config = dict(
    num_hidden_layers=24,
    hidden_size=192,
    num_attention_heads=3,
    num_key_value_heads=3,
    head_dim=64,
    intermediate_size=960,
    vocab_size=4096,
    hidden_act='squared_relu',
    norm='rmsnorm',
    norm_place='pre',
    norm_eps=1e-06,
    positions='rope',
    rope_theta=10000.0,
    rope_fraction=1.0,
    qk_norm=True,
    attn_scale=0.188,
    bias='none',
    tie_word_embeddings=False,
    parallel_block=False,
    extras=['local attention windows', 'exclusive self-attention', 'value embeddings', 'hashed n-gram embeddings', 'a smear gate', 'an embedding shortcut', 'skips across layers', 'capped logits'],
    init='uniform',
    init_std_qkv=0.0805,
    init_std_o=0.0,
    init_std_up=0.0805,
    init_std_down=0.0,
    optimizer='adam_variant',
    learning_rate=0.00189,
    beta1=0.95,
    beta2=0.98,
    weight_decay=0.15,
    lr_head=0.00522,
    max_grad_norm=0.5,
    warmup_steps=202,
    schedule='wsd',
    decay_fraction=1.0,
    decay_shape='sqrt',
    final_lr_fraction=0.0,
    batch_tokens=[32768, 65536, 98304],
    max_seq_len=512,
    doc_mask=True,
    train_tokens=291500000,
    max_steps=4865,
    dataset='wikipedia_en',
)
Each number is 128 + 32 x the weight over its row's rms, rounded and kept within 0 to 255. Layers, rows and columns count from 0. The size above them is the row's rms in percent of the matrix's.

# layer 10 attention query, 192x192, rms 0.0771, rows 129-181, columns 128-191
size [116 104 145 133 119 120 123 109 116  96 120 113 107 106  91 110 104 103  94 101  99  92 101  86  86 105 106 100  96  91  95 103  90  97  88  85  88  90  92  92  91 102  96  86  85  99  90  86  94 100  93  88  95]
[[151 121 195 141 146 170 103 132 134  87  60 178 151 100 209  66  78 147 132 104 168 102 148 101  90 137  59 140 142 132 155 107 158 128 172  76 107 113  62 145  68 114 175 133  95 144 139 117 111 146 141 178 116  76 101 149 105 159 125 155 140  93 101 125]
 [ 99 116 150 102 144  61  94 159 137 180 126 153  81 147 101 140 120 132 109 137 125 127 114 153 142 105 170 100 100 110 112 100 108 119 158  95  98 190 154  97 170 156  80  82  94 166 153 133 114 134 148 116 149 173  94 132 132  94  71 137 135 141 164  93]
 [103 113 169 144 154 130  67  69 123 121 117 151 100 136 178 109 129 152 112 141 137 125 124 140 143 118 106 194 137 151 155  92 139  98 105  86  97  79 146 100 113 124 128  75  79 144 126  92  62  99 133 157 146 116 127 166  90 113 156 171 132 129 130 175]
 [ 96 167 134 135 129 108  96 141  99 141 154 131 115 141  91 159 141  78 112 120 145 118 118 131 157 134 125 160 138 108 108 131 139 117 113 122 116 127 170  87 122  87 140  92  82 105 162 141  74 113 150 157 217 134 138 181 127 129  69 151  98 144 128 138]
 [ 86 165 161 128 160 131 100  79 167  69 162 165  92 139 181  96 148 159 167 124 126 150  75 112 122  83  99 194 147 129 151 131 143  84 109  87  98  90 135 135 128 112 153 123 151 146 137  75 139 121 142 137 174  99 128 139  86 119 159 151 127 123  95 126]
 [142  68 100 141  92  85 195 162 180 163 141 115 101 139 112 146  87  76 109 143 119 110 153  93 130 116 149  52  77 158 106 138  89  96 141 141 129 153 104 105 100 141 132 124 173 142 144 106 150 153 107 118  96 147 114  88 133 159 121 111  85 128  97  69]
 [ 86 165 167  87 144 119  97 128 126 130 195 123 130 158 128 147 157 134 135 168 110 130  93 131 145 155 134 172 130 123 115 113 105 112  98 112  69 129 161 125 138  83 128  98  74 135 155 158  74 122 115 148 180 109 137 188 115 107  78 131 105 136 142 129]
 [101 159 113 133 102  60  99 113 129 120 165 185 117 160 127 145 166 154 124 154 123 125  98 161 137 112 169 164 161 139 105 126 166 122 122 112  83 126 138 117 131 124 133  99 110  99 177 124  84  93 132 131 166 135 138 127 115 111 108 151 178 157 141 141]
 [124 180 151 152 150 155 101  92  84  82 137  99 130 127 140 117 169 159 153 109 146 152 120 113 157 147 167 176 145  56 125 132 119 132 126 140 131  93 166 175 109 130 165 103 103 118 120 152 126  64 127 149 145  95 153 149 120 148 165 137 135  81 114 180]
 [155  68 151 146 173 111  94  85 160 109 142 130  66 138 131  90 138 153 100 110 144 119  81 142  66 118 125 164 175 105 160 133  82 179 123 145  73 118 141 194 127 149  94 189 191 137  70 143 158 142 142 133 124  97 171 138 119 138 133 147 115 131 111 137]
 [156  81 103 123  91 147 172 160 121 116  87 126 182 144 146 155  87  73 130  93  67 128 101 122 128 136 110 128  98 159 102 135 110 121 173 144 126 130 119 116 135 158 114 137 137 137 119  98 145 158 103  94  78 129 121  79 158 145 174 128 145 137 129 112]
 [167  98 124 148  99 110 169 136 114 137 116 128 166  87 131 134  97 100 117 129  81 134 115 137 131 116 114 118  73 129 134 173 136 151 111 149 171 153  98  93 121 142 148 180 166 104 102 106 140 128 121 119  88 182 128  93 162 143 149 133 112 128 122  77]
 [142 121 150 100 114 107 122 138 152 141 134 189 104  90 109 118  75 110 150 162 121  98 107 173  97 110 160 118  72 168 112  57 164  59 100  76  64 137  53  57  84  58 129 126 159  80 125 106 122  63  74 107 135 150 146 125 163 146 134  79 120 181 108 125]
 [231  50 154 144 123 157  98 141 125 139 100 148 113 106 166 111  70 167 110 121 115 118 127 117 138 143 123 105 107 171 113 135  99 100 134 137 150 115 123 155 183 131 109 156 193 131 164 148 149 147 109 108 129  80 113 175 133 151 149 141 100 179 148  87]
 [157 133 130  60 147 149 146 154 162 127 121 163 122  96  84 149 118  93  86 153 111  91 114 127 133 135  78  92  72 157  82  79 105  84  90 112 150 141  88 136 109  88 134 151 184 102 117  74 116 131  69 161 135 206  99 143 118 184 139 105 111 161 131  64]
 [116 144 172  83 132 121 127 194 100 120 154 156 126 116 176  94 128  79 117 133 143 113 125 197 167 153 106  58  68 180 149 110 119 114 121 118  67 160 127 115 123  57 152 134 150  95 155 135  99  69 136 187 160 176 117 193 154 152 152 107  86 145 147 123]
 [ 91 183 126 116  93 103 112  89 114 117 155 105 140 158 115  89 173 141 106 148 137 133 127 140 171 112 168 153 189  94 111 139 165 177 111 174  91 136 206 153 156 178 105 123  91 152 122 137 116 183 174 111 136 136 132  90 142  85 112 160 186  90 165 152]
 [ 94 188 105 140  98 109 103  71  50 142 125  99 183 138 108 129 143 175 100 136 132  90 136 176 150 195 143 158 136 119 163 151 158 190 162 148 114 174 177 161 162 112 139  99  79 104 135 176 152 110  86 106 132 110 101 128 141  56 119 190 161 116 165 121]
 [145 100 122 139 132 156  92  72 138  96 170 131 106 126 104  93 112 155 150  55 146 135 184 117 148  85 183 137 189 136 148 154  89 115 162 111 142 110 157 168 158 167 101 120 125 184 117 134 139 149 192 150 130 135 188 154 113 111 115 149 137 111 158 122]
 [118 195 140 114 150 147 105 148  92 144 107 108 173 122 103 166 144 131 106 143 142 158 190 135 107 119 111 224 171 104 101 147 131 125 171 169 168 152 147 156 125 119 135  85  75 137 144 158 126 144 107  86 110  87 131  92 169 129 109 114 128 121 168 180]
 [139 142 107 129 132 103 162  66 136  93 126  64 100 134 140 132 122 197 151  80 122 163 104 112 138 183 163 175 155  96 105 202 168 159 139 172 134  73 171 163 132 196  80 149  78 145 112 158 136 177 121  88 142 135 136 112  96 129 143 143 162 112 204 157]
 [100 182 146 130 137 139 135 165 214 140 146 132 127 154 154 155 132 118 170 155 148  95  90 135 139  87 194 149 117 174 157  72  85 158 124 178 133 130 115 135 153 168 172 137 106  65  94 136 148  98 152 137 154 154 122 158 119  91 131 155 115 110 130 149]
 [156 149 125 103 130 141 180 153 124 126 163 167 127  85 116 139 154 109 188  97  69 118 143 117 130 156 124 148  65 155 138  84 152 122  92 122 172 144 156 102 155 106 179 112 112  60 133  83 168 130 142 138 128 157 175 163 162 156 167  93 126 132 129  69]
 [157 152 125 150 141 110 150 134  64 180 117 144  93 104 124 103 162 157  96  99 154  93 166 123 100 112 143 138 182  58 177 117 161 158 161 147 114  45 165 101  87 142 133 105 105 144 113 119 172 158 134 147 175 135 126 112 110 115 125  67 154 119 113 182]
 [110 110 108 134 174  76 129 151 184 105 122 103 106 118 128  81 129  41 161 121 124  80 136  99 102 159 131  99  98  80 143  79 147 115 178 116 102 192 120 157 106 118 109 119 120 158 100 130 141 119 122 127  83  84 202 144 138  72 124 169  76 102 118 108]
 [ 82 185 111 152 142 120 202 125  77 128 113 116 147 142 124 141 110 135 112 151 142 122 134 109 159 178 109 137 111 158 131  97 150 164 133 169 181 142 154 130 162  94 201 164  68  84  74 141 159 162 126 141 159 140 151  82 176  78 175 125 191  76 132  98]
 [ 91 156 109 151 182 141 161 106  70 184 128  41 115 103 156 160 176 175 143 118 146 121 106 105 165 138 132 139 145  79 103 178 135 179 155 137 169  92 101 117 137 128 169 167  66 159 144 172 111 138 146 126 125 102 126  66 100  84 156 182 141 118 147  70]
 [120 114 160 149 167  82 176 140 119 125  95 134 152  74 106 169 173 165 107  72 151 170 117 159 127 159 167 139 115 173 128 156 107 143 141 139 176 178  84  95 170 131 120  95  41 111 142  74 168 184 140  80 136 185 114 122 153 127 124 139 125 142 151   4]
 [168 100 103  93 130 148 124 107  89 131 161 151  92 183  59 190 137  81 137 121 111 107  81 132 133  75 155 139 149 110 136 115 123 106 106 163 124 121 134 145 191 125 155 142 179 114  86 136 107 161 141 108  50  89 152 107 109 108 126 119 114 100 115 119]
 [ 95 142 106  81 118 134 107 114  97  83 109  73 172 101 131 128 169  90 101 181 191 116 108 156 125 143 109 134  89  96 116 144 114 117  93 133  41 102 139 114  96  74 141 177 137 172 172 112 100  95 148 182 161 135 168 131 169  89  90 108 119  91  84 178]
 [114  65 114 160 188 129  77 120 108 135 104 110 137 117  84  90  89 121 120 118 106 117 134 162  71  40 125 169 167 151 104  95  92 142 141 115 143 159 122 141 159 113  81 100 150 176 155 135  98 127 145 153 121  63  89 102 122 133 116  90  96 186 148 149]
 [132 113 105  85 153 149 181 127 113 105  84 127 110 131 107 125 137  81 166  68 157 111  78  87 159 132 206 125 129 116 101 120 130 182 160 116 139 134  61 147 193 115 126 129 131 132  60 115 133 176 154 104 114 151 105 104 120  74 151 123 125 133 128  52]
 [159 118 131 154 121  95  78 118 151  81 163 152  92 118 134  82 146 120 154 156 191 178 126 194 138 124 161 101 160 124  95 149 197 163 162 110 101 186 109 170 129 129  82 146 179 140 179  83 144 128 180 117 130 128 135 135  80 118  95 149 100  78 121 135]
 [115 134 144  69 105  98  72 152 128  83 110  95 147 151 105 144 127 190 145 122 153 103 125 128 136 168 123 100 115  89 125 145 129 159  76 120  81  97 173 179  88 109 137 187 118 162 167 170 137 117  82 113 156 146 155 192 159 105 167 101 153  77 151 141]
 [155 129 143  70  95  73 169 149  71 124 132 154 137  96 108 117 114 131 157  94 133 127  92  82 144 106 166 124  80 135 157 120  86  88 156 120 163 100 136 124 153 135 167 173 135 123 156 144 127 163 198 161 119 160 150  91  85  91 124 127  72 144 141  74]
 [137 198  79  91 112  99 134 119 156 161  92 149 109  91 190 177  78 102 121 101 161 117  90 100 161 166 149  90 149 194 146 131  84 155 111  92  90  84 145 166 101 168 128 153  92 130  87 163 122 155 100 108 177 131 167 127 150 103 109 178 179  66 149  98]
 [130  98 157  92 108 155  67 105 128 160 148 206  71 110 123 122 146 166 128 151  93 113 139 112 107  83 154 167 156 141 109  94 118  86  78 121 120 169 133 118 157 160  77 169 145 145 126 130  79 154 116 160 185 106 131 121 144 134  94 177  82  99 108 162]
 [138 131  99  86 129 112  99  96 151 116  86 149  94 156 152  73 148 125  87 138 147 112 110 177 177  97 140 141 138 105 170 110 116  82 102 152 130 140 107 175 155 106  54 126 173 225  92 171  99 112 174 145 101  78 215 113 108  87  96 161 105 144 143 122]
 [115  37 171  82 129 115  73 141 192 112 136 103  53 127  90  95  85 148 138 162 152 171 158 107 120 119 117 133 141 106  97 124 112 107 159 148 103  75 111 143 128 135 112 159 136 185 124 109 126 116 126 125  98 134  71 134  73 150 127 185  89 135 116 224]
 [127 118  93  88 144 129 134 179  93 158 140 152 168 215 121 147 125 102 135 105 111 141 114 133 146 130 154 144 142 108  93 108 155 115 106 134  88 122 123 150 162 147 143 133 132  71 141 113 116 172  99  89  33 150 110  66 144 120 160 179 160 166 144 125]
 [117  70  92 110  87 159 108 126 140 163  26  94 109  73 146 152 111 105 114 105 163  86  89 133  82 155 113 105 140 145 119 161 126 131 163  97 135 164  82 130  77  65 103 147 161 102 147 132  87 104 103 125 136 134 142 100 152 161 105 154  83 121 145 155]
 [107 185 101 139  90 179 188 104 120  95 174  95 139  94 138 174 118  89 185 200 100 148 188 146 148 143 101 171 122 163 121 107 175 141 105 170 127 126 120 131 137  92 143 139  98 189 173 123 102 143  82 134 147 126 155 130 132 123 169  87 102  80 118 112]
 [ 46 216 123 168 151 126  34 120 105 118 109 122  98 142 140 108 120 161 162 151 111  74 147 112  78 140 132 171 134 117 111  98 183 141 147  72  69 114 210 132  63 101  94 152 141 116 176 150 119  78  99 102 111  78 135 121 174 149 112 115  85 126 109 184]
 [150  70 154 147 123 206 132  90 110 149 154 182 101 119 110 112  86  50  90 169 154 162 161 124 114  77 183 120 133 134 121 188 168 159 141  86 117 138 101 117 139 120 158 154 166  88 181 106  97 133 104 165 140  89  89 153 113 113 117 169  95 100 107 116]
 [183  66 106 105 151  65 161 138 130 194 172 115  97 100 109 155 144 166 121 133  87 169 189 101 123 114 145  96 157 135 106 131 167  88 191 154 149 156  89 174  97 102  58 123 125  84 158 116 140 149 135 159 150 150 160  95 108 124 133 125 104 103 169   3]
 [125  71  87 176  82 113 104 120 101 124 168 115  65  96 108  84  77 155 144 199 104 141 179 172 141 147 129 134 188 131  90 175 151 103 104  56 157 176 105 173 164 143 110 124 113 150 143 120 116 127  97  91 128 133 107  78 177 111 107 168 116 118 126 188]
 [116 115  78 175  80 131 168 157 153 143 128 128 149 178  95 152 114 156 132 167 117 136  84  97 116  85 131 130 138  98 126 125  72 141 145 217 135 173 150 160 141  83 110 176 110  70  91 107 136 148 154 138  66 135 156  86 106 167 185 172 159 157  98 142]
 [ 98 134 190 170 137  61 108 116 114 113  99 151 160  92 105 141  92 138  93 113 144 110 147 115 114 108 147 147  66 190 192 105 135 129  76 134 121 185 151 103 131 122 150 203 124 101 145  97 129 185 137  89 176 149 185 128 159  76 182 146 124  92 143 129]
 [151 181 130 117 148 117 159 131 124  89 150 100 144 138  73 109 177 157 141  69  77 144 203 152 144 109 142 154 109 145 148 109 187 154 157 189 126 161 168 109  71 125 184  92 131 109 127 102 139  97 166 114  97 208  96 159 139 154 166 105 207 122 128 129]
 [101 121 158  68  86 131  77 130 198  66 106  83 104 129 129 103 154 147 178 141  80 132 145 141 160 106 125 123 171 124 120  95 117 124 107 101  70 137  91 126  97  72  70 170 197 120 185 115 117 138 127 123  78 114 173 118 136 145 139 145 163 135 119 169]
 [102 179  96 147 121 149 128 129 205  65 173 140 119 156 149 115 158 165 142 106 126 113  84  87 167 146 181 136 128 162 175 108 149 155 117 101 147  98  97  87 143 130 164 132 161 104  96 136 111  87 105 130 107 110 193 131 116  94 143 155  89  85 137 164]
 [157 106 130 105 116 154 146  92 172 207 149  90  65 120 182  87  85 122 166 124 138 160  94 117  92 112 128  72 118 196 182 118 121 129 145  75  84 139 129 163 122 135 110  62 141 173 146 143 122  96 115  85 100 105 154 114  94  97 156 137 129 144 113 169]
 [ 73 185 149 130 138 140  92  88 127  92 143 144 129 118 149  99 180 135 130 128 110 125 144 106 103  93 166 145 159  55  91 138 166 161  70 131 123 108 127 115 121  73 142 163 140 113 129 133 125  72 145 150 100 106 152 143 145 147 133 128 105  90 163 132]]
# layer 10 attention key, 192x192, rms 0.0769, rows 129-180, columns 128-191
size [111  89 133 115 105 101 133 112  98 129  98  87 129  94 112 105 109 104 100 105 100  99 103  99  88  99 112 102 112  99  92 106  91  91  93  86  91  94 104  95  98  91 105  94  98 104  96  95  98 105  94 100]
[[ 96 134  55 104 187 112 102 126 171  71 119 112 107  94 192 125  83 117 168 123 123 124 118 141  91 149 123  89  75 169  55  92  92 150 127 119  98 135 120  98 148 107 109  87 150 131 193 117  69 115 150 131 166 188 171 140 128 107  84 146 127 163  81  75]
 [131 110 107 124 137 140 209 110 149 176 156 101 103 157 102 169 179 123 121 151  86 186 124 140 124 155 104 131 127  84 157 140 116 136 123 126 139 112  68 130  90 169 164 152 187 103 108 157 132 126 140 140 124  63 103  99 106 190 127  76  94 124 156 121]
 [113 163 123  62 176  50 147 137 136 144 108  80  94 157 161 130  74 133 122 156 101  96 140 143 144 124  96 113  94 151  79  64 134 151 122 122 154 138 111 114 126  62 103 115 151 132 190 100 103 150  90 166 125 140 117 184 187 145  87 113 162 118  80 140]
 [108  90  93  86 109 117 160 154  94 177 105  59  83  84 117 118  84 150  72 138  61  95 141 142 143 120  91 115 135  74 101  72 109  82  84 156 100 119  91  92 166  73  70  91 116  91 184 109 173 153 133 200 123 136 101 142 164 170 138  78 119  92 107 107]
 [ 86 129 100 102 122 120 133  96 158 117 154 113 138 115 105 188  42 184  92 140 151 114 105 152 123 150 104 122 115 140  91 140 100  98 103 120  59 190 140 116 121 107  55  81 137 163 156  88 133 163 132 172 108 131 147 174 156 125  60 104 101 120 111 142]
 [164  72 139 134 135 105 161 104 110 208 114 153  75 103 170  92 184  59  65 121  64 131 137 126 122 112 183  60 111 127 131  86  84 103 111 112 182 102 125 142 176 130  96  91 144  77  89 187 119 111 154 131  97 119 126 129  70 155 113  89 104 121 101  85]
 [101 152  38 127 125  48 150 133 156 152 139  86 109 112 156 143  90 140 121 151 119 166 133 157 135 148 125 119 124 152  50  87  63  95 115 180 139 118 115 104 132 133 108 128 147  95 157 146 124 141 107 163 116 138 123 143 179 170 125 108 143  83  41 163]
 [125 178  91 123 130  74 145 169 131 100 133 100 111 168 120 149 100 184 132 173 127 113 102 145 172 152 134 115 128 124  44 115  81 118  49 143 137 175 147 104 128 134  69  89 136 141 187 116 113 147 113 157 116 140 102 187 119 118 122 128 159  56  55 149]
 [ 81 136 145  99 177 189 138 123 115 140 122 127 183 179  92 102 109 133 137 111 207  76 177 177 147 130 148 175 115 174 147 160 146 122 141  92 137 131 119 130 124  86 191 122  95 179 141 109 163 121 175 114 106 186 139 126  96  92 155 160 159 137 200 157]
 [142 102 122 120 144 159  78  80 114  45 154 157 157 127 138 114 162  73 162  87 156 117 168 133 170 141 166 173 144 164 203 150 153 166 161  82 107 123 150 157 122 117 145 135 100 116  75 172  99  62 133  66 174 143 215 124  60 129 138 137  83 145 172 128]
 [171  94 165 153  76 128 177 134 143 171 128 126 100 150 161 149 130 102 111 102 133 120 104 144 124 146  94 110 154 121 104 137 111 128 171 199 167 101  94 130 130 168 149 189 135 114  88 115 111 168 109  98  47 105 162 160 118 154 144 104  93 125  80  80]
 [191 101 191 199 109 106 169 143  99 116 163 202 169 126 138  96 122  84  49  76  78  76 113 118 162 141 186  90 168 108 127 141 183 177 201 157 183 138 142 132 132 142  86 123 131 103  90 157 105 146 160  92  93 114 161  98 155 175 132  80  87 157 121  44]
 [156 100 111 138  92 131 169 151 163 180 129  94  73 134 136 154  65 165 109 150  33 122 112 129 159  85  82  97 166 179 100 101  78 104 116 181 132 145 159 104 158 145  71 122 133 125 163 102 123 148  69 162  87 142  93 192 166 158 119  84 162  82 117 130]
 [152 130  87  65 139 161  76 102 138 121 144 179 125 156  75 117 193  96 145  42 122 171 147 130 160 151 166 143 154 126 175  83 132 157 113 188 165 112 133 133  97  77 153  79  97 158 102 160 131  75 136 128 113 104 189 113 171 145 176  82  71 117 115 113]
 [132  78 105 118  71  96 206 169 163 159 123 148 101 112 147 140 114 175 108 108  93 151  83 155 136 125  66  74 102 154  75 158 112  57 118 163 133 112 135 103  95 141  88  81 158 149 153  90 157 101 112 147 108 120 132 165 182 207  99  58 123  73  89 122]
 [112 111  75 159 124 125 177 118 144 152 128  88  80 139 151 138  63 171 124 127 100 170 117 116 148 107 117 106  88 138  73 122  85  65  92  92 159 100 114  87  80  71 132  93 131 141 163 112 132 146 140 197 105  90  78 160 163 144  85  80  78 109  90 127]
 [ 87 105 192 128 145 120 126 135 132  89 148 155 150 153 130 125  68  94  97 104 236 128 140 126 158 129 159 213 126 138 157 195 185 132 116 114 149 137 141 169 163 143 117 189 132 146 177 120 134 143 164  82 146 126 148 141  73  23 141 144 102 160 116 111]
 [127 141  61 150 169 122 112 159  76  93  91 108 145 129  74 100  98 157 103 144 170 131 135  92 137 172 114 157 162 119 174 160 140 136 140  92 160 127 117 174 143 184 169 159 120 132 117 122 120 158 139 137 125 154 129 105 143  62 196 204 144 168 152 145]
 [112  76 141  89 133 133 102  77  69 143 140 185 124 146 112 143 116  79 105  88 160  92 131 117 115  53 174 124 163 157 159 171 165 167 172  79 122 139 133 159 106 170 144 131 152 170 106 140  91 135 163  62 156 146 170 151  64 107 118 150 122 149 153  84]
 [ 96 135 135 108 135 110 153 134  91 137 102 117 138 185  27 131 130  97 143 182 152 121 178 145  85 122 101 195 181 129 165 198 107 149 113 181  66 125 168 128 170 157 193 184 162 143 175 142 137  77 120 100 180 120 155 164 136 125 128 136 130 156 121 162]
 [ 89 143 165 155 164 138  76 108  80  92 137 144 157 131 118  97 180 113 164  91 181 106 144 125 117 161 179 158 123 145 158 130 145 197 124 157  82 113  94 172 129 145 172 145 112 123  82 161 101 159 137  72 154 184 162  83 143  52 167 186 184 130 118 103]
 [124 126 154  60 149 162  88 102 172 127 112 141 105  97 130 101 147 109 142 116 157  73 168 165 134 101 115 155  92 115 136  95 156 114 122  40  80 100  81 178 139  93 146 219  86 131 114 135 170 108 136 113 135 114 122 135  74 147 105 114 128 110 136 124]
 [ 67 129 139 112  97  55 137 138 142 170  96 101  94 146 134 125  84 101  81 157  71 106 149 137 151 100  97  74  74 106  96 115  48 106 124 126 151 131  90  98 152 108 130  88 167 138 212 114 169 132  64 133 120 151 151 179 159 135  73  95 109  61  83 112]
 [154 224 167 168 193 123 143 116  78 127 129 114 138 142  70 154 145 144 166 119 126 136 119 111 134 120 226 145 120 142 142 186 106 183 121 121 144 148 119 141  87 129 155 142  90 125 106  85 145 147 177 111  84 111 123 161 129 170 111 141 140 143 166  94]
 [104  86 154  66  98  82 133  93 146  63 117 175 165 151 165  88 154 106 154 153 155 113 146 128 116 170 152  93 157  70 102  74 142 144 147 164 139 145 105 119 160 158  42 183 119 135 159 127 114 156 139 119 118 141  96 119 104 136  68 107  99 168 141 123]
 [ 68 135 133 140 127 109 152 136 104 151 113  80 139 130 128 128  92 148  87 133 124 133 136  85 157 117 139  83 165 102 174 189  95 150 136 126 153 114 124 149 171 138 142 104  67  63 171 158 171 111  86 157 105  90 101  90  68 128 115 145 117  55 166 144]
 [107 125 134 209 111 138 139  79 124  88 182 130 181 167 136 114 120 123  90  85 169 143 148 123 104 146 136 149 152 100 134 162 162 155 132 155 184 170 135 146 143 192 132 122  84 102 125 152 137 132 174  83 160 133 147  85 117  70 131 206 181 124 112 173]
 [ 84 134 168 170 120 102 147 106 140 153 115 125 110 122 113 162  80 135 101 127 150 184 123 130  96 110  76  90 144 128 155 119 141 164 106 151 181 142 136 158 109  98 106 149 114 140 161  61  80 131 143 138 176 110 156  91 172  89 155 142 146 143  73  83]
 [126 124 148 122 127 128 164 162 136 143 131 156 150 152 116 145 191  66  94 128 160 168 116 143 144 164 170 140 125  80 119 113  91  75 124 217 104 151 114 107  91 158 115 115 157 180  66 216 160 174 121 117 135 120 140 131  93  84 121  99 124  65 106  89]
 [135  93 120 135 144 121 146 109 116 133 146 118 146 150 158 133  83  93 162 148  81 121 132 179 158  98  70  97 120 181 105 173  88 144  93  90 105 142 129 139 202 113 122  81 172 136 126  91 156 117 114 151 160  83 119 129 128 125  74 115 103 175 134 183]
 [138 132  95 126 102 137 193 157 126 135 101 143 132 178 122 185 195 153 143 128 125 148  73 145 112 123 110  93 120 156 165 166 118 139 141 126  93 135 148 146 190 197 107  80 151 131 162  63  42 165 166 139 170 139 128 171  90 140 138  92 117 171  68 115]
 [173 131 136 110 142 126 167  92 146 155  88 133 191 104 143 142 142 166 146 153 215 155 118  66 140 122 136 110  86 131 113 123 171 165 113 157 181 126  92 167 121 123 127 119 105 221  77 138  97 168 124 115 106 137 124  99 129 145 114 117 113 128  89  92]
 [118  77 154 136 122 155 129 104 124 118 165 195 136  75 159 107 174 100 139 162 144 110 161  67 112 141 134 127 133  98 138 160 160 166 120 136 132 179 100 180 113 123 107 121  40 165 166  93  61 165 122  99 183 135 173 148 115  78 112 129 116 183 114 146]
 [ 98  90 109 129 120 155 129 140  94  62  71 104 128 112 107  95  16 109 143 158 142 110 164 180 191 154 167 107  84 150 166 149 163 139 151  41 111  75 124 154 102 149 129 134 158 145 115  80 196 102 130 151 138 111 127 125 179 108 104 121  84 129 170 213]
 [ 91 153  75 139 132  96 171 121 150 115 148 176  73 122 141 149 117  79 170 160 148 144 138 108  97 109 159  98 108  79 118 162 136 178 175 175 213 168 115 153  99 143 115  86 159 146 189  71 100 196 168 122 114 162 139 155 149 125  64 179  99 145  86 134]
 [ 74 136 124 135 151  95 139 121 143 106 134 115 130  99 168  86  98 109 115 125 145 122 147 116 123  76 183  72 160  90  99 144 150 158 148  94 105 182  93 174  71 105  48 112  97 206 153 112 150  93 152 200 131 112 109  98 119 121 108 179 168 147 173 113]
 [123  42 137 110  92 174 101  68 214 131 127 116 126  79 119 160 122  94 104 123 137 157 173  97 122  78 147 125 150 166 164 169 129 122 172 148 130 145 101 114 148 167 108  99  84  84 129 120 164 109 136 145 135 146 131 160 111 121 116  51  79 122  56  99]
 [180  55 139  92 125  83  94 143 146 138 126 163 185  99 131  94 110 179 125 162 132 150 106 172 161 131 138 165 192 135 110 159 115 108 226  83 138 103 116 141 111 111 139 114 184 179 108 147 111 166 121 134 125 144 185  98 102 153 127 160 123 211 177 101]
 [128  60 159 150 132 125  79 131 151 130 151 233 149  77 123 102 138 125 130 108 108 106 127 153  68 154  87 177 120 107 130  84 156 122  76 108  98 165 116 115 105 193  63  94 139 157  94 106  60 139 149  90 145 171 176 133 124 140 131 132 103 134 128 114]
 [101 124 180 184 101 137 167 149 154 158 126 180 158  80 174 187  88 140  57 159 166 155 116 113 138 157 119 143 117 144  69 131 114  77 117 134 153 103 156 148 189 180 167 182 126 185 119 126 123 232 142 103  74 107 114 141 162 102 122  80 111 138 125  96]
 [164 142  84  99  89 100 137 105 177 128  80 124 126 130 127 116 126 122 156 153  60 188  59  98 160 119 123  91 130 173 112 149 130 155 106 134 111 145  96 141 135 139 133  75 141 134 143 113 136 128 124 164 153  91 100 100 119 155 109 177 170 120  84 163]
 [114 108 113 158 157 172 117 151 124 129 130  90 116 108 141 100 114 194 121 170 151 132 156 130 185  86  87 165 196 102 140 160 117 105 145 117  84  91  79 147 129 178 139 101 103  86 173 119 181 102 118 141  95 104 144  92  92 119 172 128 127 121 142 128]
 [ 80 157 157  73 170 152  83 156 127 172 162 124 118 149 115 158 120 122 127 150 136  86 167 155  88 167 147 133 164 160 115 158 108 102 145 115  95 164 134 136 111 105 121 163 148 132  97 148 178  83  95 118 134 128 146  89 129 104 200 145  86 169 178 214]
 [134  86 109 176  83 177 168 179 179 140 127 166 119 164 119 140 123 152  95 104  86 135 126 130 101  60  51 101 136 133 138  84  93 161 130 158  85 158 152 161 196 162 107 139  52 163 132 108 142 143 139 113 145  87 108 154 143 101 151 102  98 134  96 100]
 [165 149 165 155 116 152 106  98 130  80 125 145  87 118 170  88 112 175  61 102 125  82 100 105 119  87 175 160 191 120 106 110 125 108 135 174 128 136 164 162 128  86 106 156 168 155  88 164  73 158 119 106 144 152 128 104 136 159  94  77 152 187 142 136]
 [ 77  89 121 108 100 117 140 126 103 150 102 146 139 111 114 128 119 107  72 106 131 110 146  79 144 143 132 158 168 120 129 117 171  64 100 165 122 157 137 138 135 167  82 164 108 124 123 129  96 153  91 134 149 152 170 173 124  70 147 151 110 123  61 116]
 [ 71 102 133 126 116  98 159 129 168 125  98 121 147 155 111 148 122 105  84  98 133 123 129 141 107 147 177 126  98 149 163 159 103 125 129 160 163  70  99 162 137  65 136 159 133 115 151 157 104 181  89 135 105 110 122 133 118 112 112 113 128 100 117  98]
 [168 114 150 129 101 154 160 121 105 146 111 152 111 148  85 132  63 125 100 125 140 142  93 127 120 145 125  71 136 113 154 146 134 208 151 105 112 119 112 200 129 129  89 219 141  95 145  80 132 165 118 155 154 147  88 107  96 147  90 154 153 137  78 141]
 [115 119 170 178 120 145 159 143 142 133 122 101 142 156 120 114  83 174  88 217 162  64 144 121 123 126  98 156 107 169 112  79  69 159  59 142  64 130 109 123  83 150 138 162 157 127 109  65 114 158 155  88  74 163 114 160 116 135 157  67 121  89 165 138]
 [136  93 115 151 116 142  65 133 121  94 176 137 114 121 144 153 123  49 137 123 108  92  77 172 117 154 165 145 140 141 115 154 102  94 105  76  90 110 128 136 101 135 161  95 146 139  61 182 180 130 101 100 114  88 185 164  56 111 107  97 126 153 132 127]
 [149  61 157 150 133  95 112 127 162 170 135 126  88 105 110 140 142 117 157 161  83 134 138  80 117 121  91 159 138  83 113 133  78  85 137  72 124  97 106 168 145 144 134 130 155 133 137 137 135 188  97 148  91 130 168 108  54  75 175 150  92  95 153  87]
 [121 146 143  88 112 141 127 104 145 103 119 169 115 120  76 116 162  92 147 122 143 111 108  84 165 159 145 124 125 128 153 131 147 144 151  69 115 149 111 125 123  65  81  87 100 140 147 123 109 150 110 132 154 144  94 185 115 156 134 219  97 176 115 115]]